From a checkpoint of a small transformer trained on Wikipedia: 10 heads of 32 (1 for keys and values), a variant of Adam for these matrices.
Each number is 128 + 32 x the weight over its row's rms, rounded and kept within 0 to 255. Layers, rows and columns count from 0. Numbers have three digits each. The size before them is the row's rms in percent of the matrix's.

# o: layer 3 attention output (transposed), 320x224, rms 0.0439, rows 30-31,62-63,94-95,126-127,158-159,190-191,221-223,253-255,285-287,317-319, columns 112-223
# v: layer 3 attention value, 32x224, rms 0.0393, rows 30-31, columns 112-223
# up: layer 3 MLP up, 448x224, rms 0.0519, rows 0-14, columns 112-223
# down: layer 3 MLP down (transposed), 448x224, rms 0.0438, rows 0-14, columns 112-223
o221 094:080152146139212166128127166172130096131173098116117129166128100175228166134144165130062118045163109170160130146128128085130098144176111089122157127079110117174129125163181138108102155107113088095168105145114120096102145073125116184115088075093140133121144157068206083162080147092084126147193139125177136127176110127097112156090139162099
o253 103:098165222139148194121154196103132126106181072154165119168127126149114136162166200129072127048132097178160127139137164113142119126167074109129122139061082148140125111138183094094126117159139074074117090124156137164147216143151103180130107066112152119157141115062112182092111138133123138118201109123122130170128133154094088159078109152083
o285 173:078192128130167136112131154190120099146187109138147146160104123167160139124170150119097143059140114154161142152157149064129119127182095085141174158046113100125120121128189146075132131095103066115175115155095150131082131080148102197099076082108159124161169165097118101143089132134104137132139138122129151154147126101151137164096157188108
o317 130:077199167132118143097114191176151125154174095174136123136125125163201140121141170111065131036130093147170156178169135093119125132187093117145157151050090095145083107129185132082131141121107078116174077130152108115070133103122121214128097067098172119177127152046145131141093134082115122110173114132157148149118128133151106156101119167139
v30 102:123115134095132170126156105089117150120145091159156142147094161164098172103143133162128147159117114163184061119120084144134129092119157130119121153093104151154142127103100180095153150189092186123091104122057109145123132163211142079140133123148162161118125185143086187124152076119175127143182147213105139142117165134107168107097141158156
o30 078:101157157167139116157091115097099195143162127090132133181154139113171090141114153147108153126175141091073074140161128121055136189178078125126116146120138113085146131104082076138126204144144144173122118156161139165110106142010103175139111095171098128078181096129154111116142152164089109113100110117113102104115074174143075089151108146124
o62 076:125121153116229102140151101040129191127122140112149051142130065112146109094133092097121094136137168112123134128144124114113131154165088182131121109141157122074085178112101077107113139096159128175160129102163128080147109174093120189141134057132118128133125126143144133131148194148083110158097132148169108092121103154135110144138129081134
o94 075:150136028124100141173119137059123127111074166121121124065125127174145117157115146201133121155128147095140192187104117123127133099156125171134167134195136159088164158157121127128165113093149082077157180123144185140102168125099130110109110155165150138099164121176124083131131168137168022112119083129122098099158138111157098179093060194107
o126 073:171132102126159105093114205138084127125083105125180129139130108072135144140136128141084143161128130098106086132122130084105104106122121080135177130183096135085172072117072096142144093134219140112127162099108123166167117157105146140097118146167099077091208068131125072200106100142143146144144053167150181110127059117148139156106122137152
o158 072:136148126148101104138148077181104093159148142171157161091117140134117193137139096089110129137122095111112135131115105143078163134117114153089141094127108113100144173130142064059171088108106115131192131156144164117191080095122198146132109121146101198119127085095155156075111072116123103140091052145139125170172088087134086199155170122146
o190 070:169126087105101125053111102084156078083110114189053136081092155158165081127127143121124118131120069089134196155111142128108188119162158136131175131166163190159160134143148118117179102131178097123120190122168172119111149128154105162074118138157151164081161131097095056120149126128144071157108124075141136111112174101143115119095087160129
o222 098:115115207187130082109140155176162124130181112116138148157150132116055136107150101069093179087109106169127067096153142089176105155115145103127086115127138095199107114084115124095092119171126140146141109160079099113129097121146140113129089139078180094133128201110100227147104126118127226129139156121126106177118149160113156122108159126143
o254 093:172164207200099106133121164114133154181126126102138181135123159111123165107140092079082139119163132186102094051154108112126121055102186071161072137111088082192097131092152140110094134153089115183095060156058104121060047152118111114145156147067169113119130176108137226145097068144158138142139164141187147155165170176135121138148155115108
o286 170:140126202211138059104130154161133164134139105170152123146182155099080131118133133079138128104112145128129097116144115100133092138138131137120107084138126094200147141090121125101075124137134112141141087125092080109150099117155126106144129119042150091150113195102115175144075153081141211087151161134141123156080155166132172102144140077149
o318 136:170119206187137100119138137149147150154174104157158096136143125096037140120166127059122177140114132162123076089145105113171092106140120128100106101119114076174137111083144148110127164125123148159101075106078073094116070098164108087132129147071142101124105201119104197146101169116131222114158180163152116167107156162137153107130176085160
v31 103:104099204146108128117137090138087127170116114086132140086142140160101117071124167151177151140112123138124149130158120110101074116148119124168100181153121135108122076149068125143170157103152122125050157168177142124109098140080106090185145084041132158128127186153138100138143144139083150134189125150143101122108120174177103122117094102124
o31 089:101142143100096183063123152174087135113123116136121162142142131132149129066125143145135113110073082182174131171076118159095172102140166139156112113180109131149146094165097127088121137073142101169143162114156112183130175121061122158136147106158126179123042098128161143116125174129117147057095090092115142108188082125108145165179142157107
o63 080:146164131072152074125125143116072132154101118174111133118059115085111156181091092153124107156116110156181139100168153103142047213048100138116127121133126127144126145132108092147093114161106154119119124109139094173108208113126139142094084174140178078114171078110173124077109103122159085124058121164064137139105172084123096115167145148096
o95 083:163114083088107129159136143139168120123114134102090073157121125105152149155118086117158106162160081106090085141131139079173135130121145187104063132094134161126106180175144110120115054161114153054134096153124069121159219078139100158087149176113145123116122060118199107077175136114150125129118061149078121119139134135105094162078100130098
o127 075:101095112162077130123114114157101123140164135139144152132103168133100120139108164174131172083134072159127101135088116159099169130169146131117162082105135182128149112123176094079147084070117219112160140051119171093155139141112115108074176157141100098123173099080161152135121131143109133161128111077119098108139085142185165205109135126101
o159 063:152120151094144148136141144089131081151113151071059118113100077119152143211147146150152127128162125159147140149083083120072067164189174105118140109126108163153140126138142114147109102184188089058114129145137117117180171121099132126107132105077147118113109117118116137157085173129122216076123141126134099154136145102174148104079145117091
o191 087:127111113082119156161178210111170100115111122157163132141158161112165126141165075170173122146109135111081090146168148141182094115151156147115141086046148127116145141157197179132097114179095067032137049131123099104100161089171119111093112109146135126139102083139136139089105042161172144131141127121145153137150144118116078118136086109183
o223 100:090126147157135167150097079149132138125135147122156101081139101095119109112081174136106135149142160113194163111139137169107113146120095066135147189188060138162168097102092147127169136109141173183113204114100156101068066163114109087167103108124129109139133212139087116125137171086111118094130182139135113109117132130129142128163169122131
o255 115:131126104171123101101144086151067128145167206095133170097147120098114077119061192086101118215097126138163097152087133103138165122128141115139115176143130110148150111131078131134138118113144147189117144119141137124098060152126151088200154076187125134136122177125086106183139193070135131072144127118133094094152135133171139137124180099093
o287 163:105129143154138148102087095096125124126137137069178151105135112129135096136127193129092159144137185098174158100140134155101124185123099080133136180142076100185139109114081153156168149134152134164131207125066177125106065188117112102195117102131129144112149194138088109124131146100117125103151167121170105090064120142129163110160172125128
o319 141:109109142145122110125099073115092155154115143130133137074135113132128099133110183107095150156126154088177147093135124141104137152117093078149148181156056110173139123142097150151169156102155147164106176141130171105066029219132131091187128113134120148102144205120067111107150165071117110096165166137172115105061135164160169124142148124150
up0 105:147050183174151095156059153144084092124112113116174075111170072142093119124132112093141161181176134107071165201131102144096172099134123123162135184107139147159159144158152080158138108154133160105128142134132192143158154143107127126057129089137145166114173136150120095115132129158106191121164147093088147106142067164140121075131140087119
down0 104:130124120095142093134111121089124079152151171129096145154140155112118142149116131179118130091087114150107156107117141050161139100091103106136130123144116112206114132071117111111213135092106105148127129095152163130155076102130142057189153188110107095208073179191108151108138133128100128133151152136113192043161132145060155140071146123168
up1 109:130106158050151058130111116115200157153107075145202155162157116185143198188085125094165150134116202159174112173096132118133145165133112078156149102123095122092077175123076054126121143119120134096147118113182167182131127140136156040131095131105115140137153106143130132160120151136078145116116073130170137105119153159116147119149101201190
down1 104:144123084138131137139104085144131117102090167140135145141117103168133185189116124093129155068132152133068122165166128138100163115080118117131086127129139114149063133149178071113122129132129158107137150085122050138088192078079172108114081117127130130112090185127125131160159150120105185157161105134078114096120200128156128149168121074093
up2 107:092134123153144122144126148169075113126151115129132145137082171063111172134100143090157130136139179125213144118154150122196142110101182118100132124075064121139121174122120189151115114124171160162099150147063164121202116116097117086129145166127169159091124096086199117184104093116123149182098135210128138118096137142113150139088088143144
down2 111:143098154115129076127154137135097157089130094137094173120102087140122109130155141146120080137104096099103134172122140121108134132128096139115128146171099197185133088126133146104180107141124140136164085124142151121147149141145159162131094176126094128179080114155186072095122138137069079084130130119129098086149114143127138071076169103148
up3 108:126137109091142130127161092181133102070141056097144131102126050102139156132150123097101140086088163117140098096181154126146124159168126138123150129147148110160160117133091130158102108093133149137165074159107111119160056174149141113107215144104083152079149091137150120189158170155148146125082103155127092119130110146170109106120132154154
down3 108:175141204068162128117123137068133128113128108194111129183147088171152109126132125144133113164099130067158114146133111165151091167087105165096098142087100189106048132071168145161117087131119088133070199111126063171107107171130118115150148180117122172160118065161064104126197152103134111102072121122165120092147161133153161114108182171117
up4 097:141135130120126140118157069160158153107159136061161063142135131089132159102071145116110180092117164151164142180118122108185149136154155134116111120126116120164093086158098163143128150179138155089146131192139132112197106139150076119151166142148131151097138108118156153116094112068140059148093099151178126136083135085084167085183164129129
down4 098:176122119109132108136127101126111162133151172114105153118082112072195135160226193103140144112162116176154102104127126127157164144117113116111126101118088154099128103101127076124132126112076088220090085141141154083108155129115074113116150159164120097064097165142063115172144239162127121128126103138132132160127188117189097165139161111123
up5 108:093081186107099107155104111169164086100126085147150109130114111106098157180138148097165147149206125138102146149110131110141187133126099115154157132134069129128129094162092124052074122102120158138139092191084118125175145076180119098094134112123106168078129081163143151160192136159158168141152138147121170108095124186126117157096120117102
down5 099:128103116075144200140147129122152115087131122136121058187149123071096137130141110177116112119155095166115156128112123189131133101127167103150115109139149133121113054166086098142115153124154125125139106054142112148115086145154125158175109115142127145178115134109144123135101107079099222154128118189089079171161122171104150137096087148168
up6 102:147067152119150152128134098177160092127071173123167139088190119106143125202135131143115105130157133146205177207087140132164094063160111163070122124133116153113149117150154118136157100131131162096085125099120141026148059155090113148117185122129173108065082116186117091109146095101124200146138127181150158136133144136128109094123163197149
down6 088:129094144157152148171134105148129175134102112093173134138140148122114109108113140132085093196118128164192159126092102132146088170155118136147067184115092151118130089137166137078169124110105086123114118123095171087102100125143117127167101150143139140129077156161141067121159151116143183118113111160107137234145148119110062170163148103105
up7 088:164116163116188095169129122107140157089151096118100115125124052118157146171102104116149158163109143173155066135156147147119069094092137118157144106140109116155120110130075131194151120150204135096067105101155111121136088143143138113173148103149141101116124114157176141094187123169097172140125080152114171114122109103119113133142120101174
down7 092:133181201166082144047115149101086124168147095160180162133102184118120112114164153144105122102161124110155149188155135130138110151190119116164153151136171105105110091126172087113170178214066100164107127112128088116142161142096145111114147101172133115109141146131097088187140178120114142089109095101107062112133149099070143114142145100090
up8 095:135109118163109151126117140126142087128110119094128141107158072075175138136144113117109093099165147092130147127122105137100047065147155110195079155135059212109130148094116081136141094128149142081120157179119122097151140061096103124160132066137136153148088110125156126130081135125073108121055104138159100164191121183117138151057097149167
down8 097:142096118113149101063102082146118084112068115124145134129202157140083152138175153149137137146135156166159090111096148120163147147142099102157162068160145086146114110137086182137151079120077152151163150137103181091139149209139060098131116147163152091081144139111122146080118103140108144091107167166152110117164172128156057116123109178139
up9 101:210114109105152138135148130141116167115139085161106126081074110121203152170157124112067117112169130140202161118140143108156118065153102165127133040145117099091140167147104153094044124089158142158103170113143167121138086115145138124091114073140150138087113145133164138143159125132126100183109089147143136094104124127153091078095143128149
down9 106:076103140102142050125116028117119112080139155129152168139075109157095105150133115066116157176130141078158121137164146136088147117144079161148079119146125095157123073165134180147102118157101087049133104137127131122159152133134106146107116197155132104122113141108165105109112132112138142106123112156155149101097094085157113161139202104165
up10 102:095059143114143149128080101112096128114104103154084105154117125084145149132101122151142101193137107140108128137144135123137136119086136168162153146162083174109096118137153142171142106093196173121114180102190103071178129152205184073096128058130132117106088128176159129148102142195092100150084129124122096105149139117127096131096109149144
down10 106:131111137105096136130161130187121149042080137151105116144121147130118105136156105129216135215171144107082079099112138140158086138050122132108145138117156149082136136079115158191160116182080161155138063110145098121140182160175127084169102133109085140193139102168077117125099165138127088124058123140153099152112103142084106192152101109178
up11 095:159062092163101078115091105152139170110095132101137132092135094121172149133084126032150136089157136089125209140068143079102122109112105142132135063134078141136109092102144044097102158202134151139079076105148129099093138119120122127145148099167144171103136143103164079201074141140110177173149130152082109099166102145163125110123135203132
down11 096:123114143089144116125196150122144128140045128146119090101130159134164120144152144167107162124151160094132011088143183156127190171045107131066144115116148063081125134115190123124134104165097106175188107109177149163096155140120065136163107131151110122118165132136150120128137082115187118190133160113129123148132126124141114181135095107173
up12 097:158083123197108167112139122189059156159080153123149151099198134109154104164156115163135155069140110132134135159081077069088187133134110163105095185075079114059118112133169081155165114147122173089165144125229133152138102116118100184092167089108162122136113155123064134143106165111077121186112094107112132092092122155144100178100114149116
down12 104:146135164081175083163093120146160139134156107181132129122163089172105094126124130132106104121058123144166173140163064116154099138127126166138118109153143181192145109148145120111053121082144129069121149101063125146111179134188179142092162161162101138132140139162162146082162095174131202106149165062115096144120100109127130094148151105186
up13 102:136159099183112129131139153193128144144128117050148112127157127079108145169121130128090136162166118122073091160145136168125127166146108145137156122098135180140175147110163135187115128164082203162092135152124102140149061101135113208120107110127102159056114075160125175158112105097125138126083091135080145071085073116150132135112177116162
down13 095:097087105144108160059107147141087118110190145119116125128089099131155078088073098095122113122156101170156153137133114135163071175099096122061163172089105074129102108156106114157163117194143105129175099172139095162038087175102164117106144106148165079116124146133112140113163166089087151051111175115102162092157126110100140189146106168145
up14 104:150109170126142203131143130170103155186068141092155100109116075080150156147143098112086064129130110146191101118139092093120001158120108107149119159092089150119132174173108114195113109151128112157060154133103173173147104087124120090119142153121128143161150092099130134105112204096141138102062149117163139099137111159069127132106093118140
down14 102:180120116133127094141129161160108106107107135154104139176098102160144147114138090153120179125133114134127141109148101108093184131086145142071115126175180143127125148149103170167085162124128138129114141107120132154116107101093120156142073109115180165174184103158158039100078140096174141195137136161157104114177103081159128116064114146150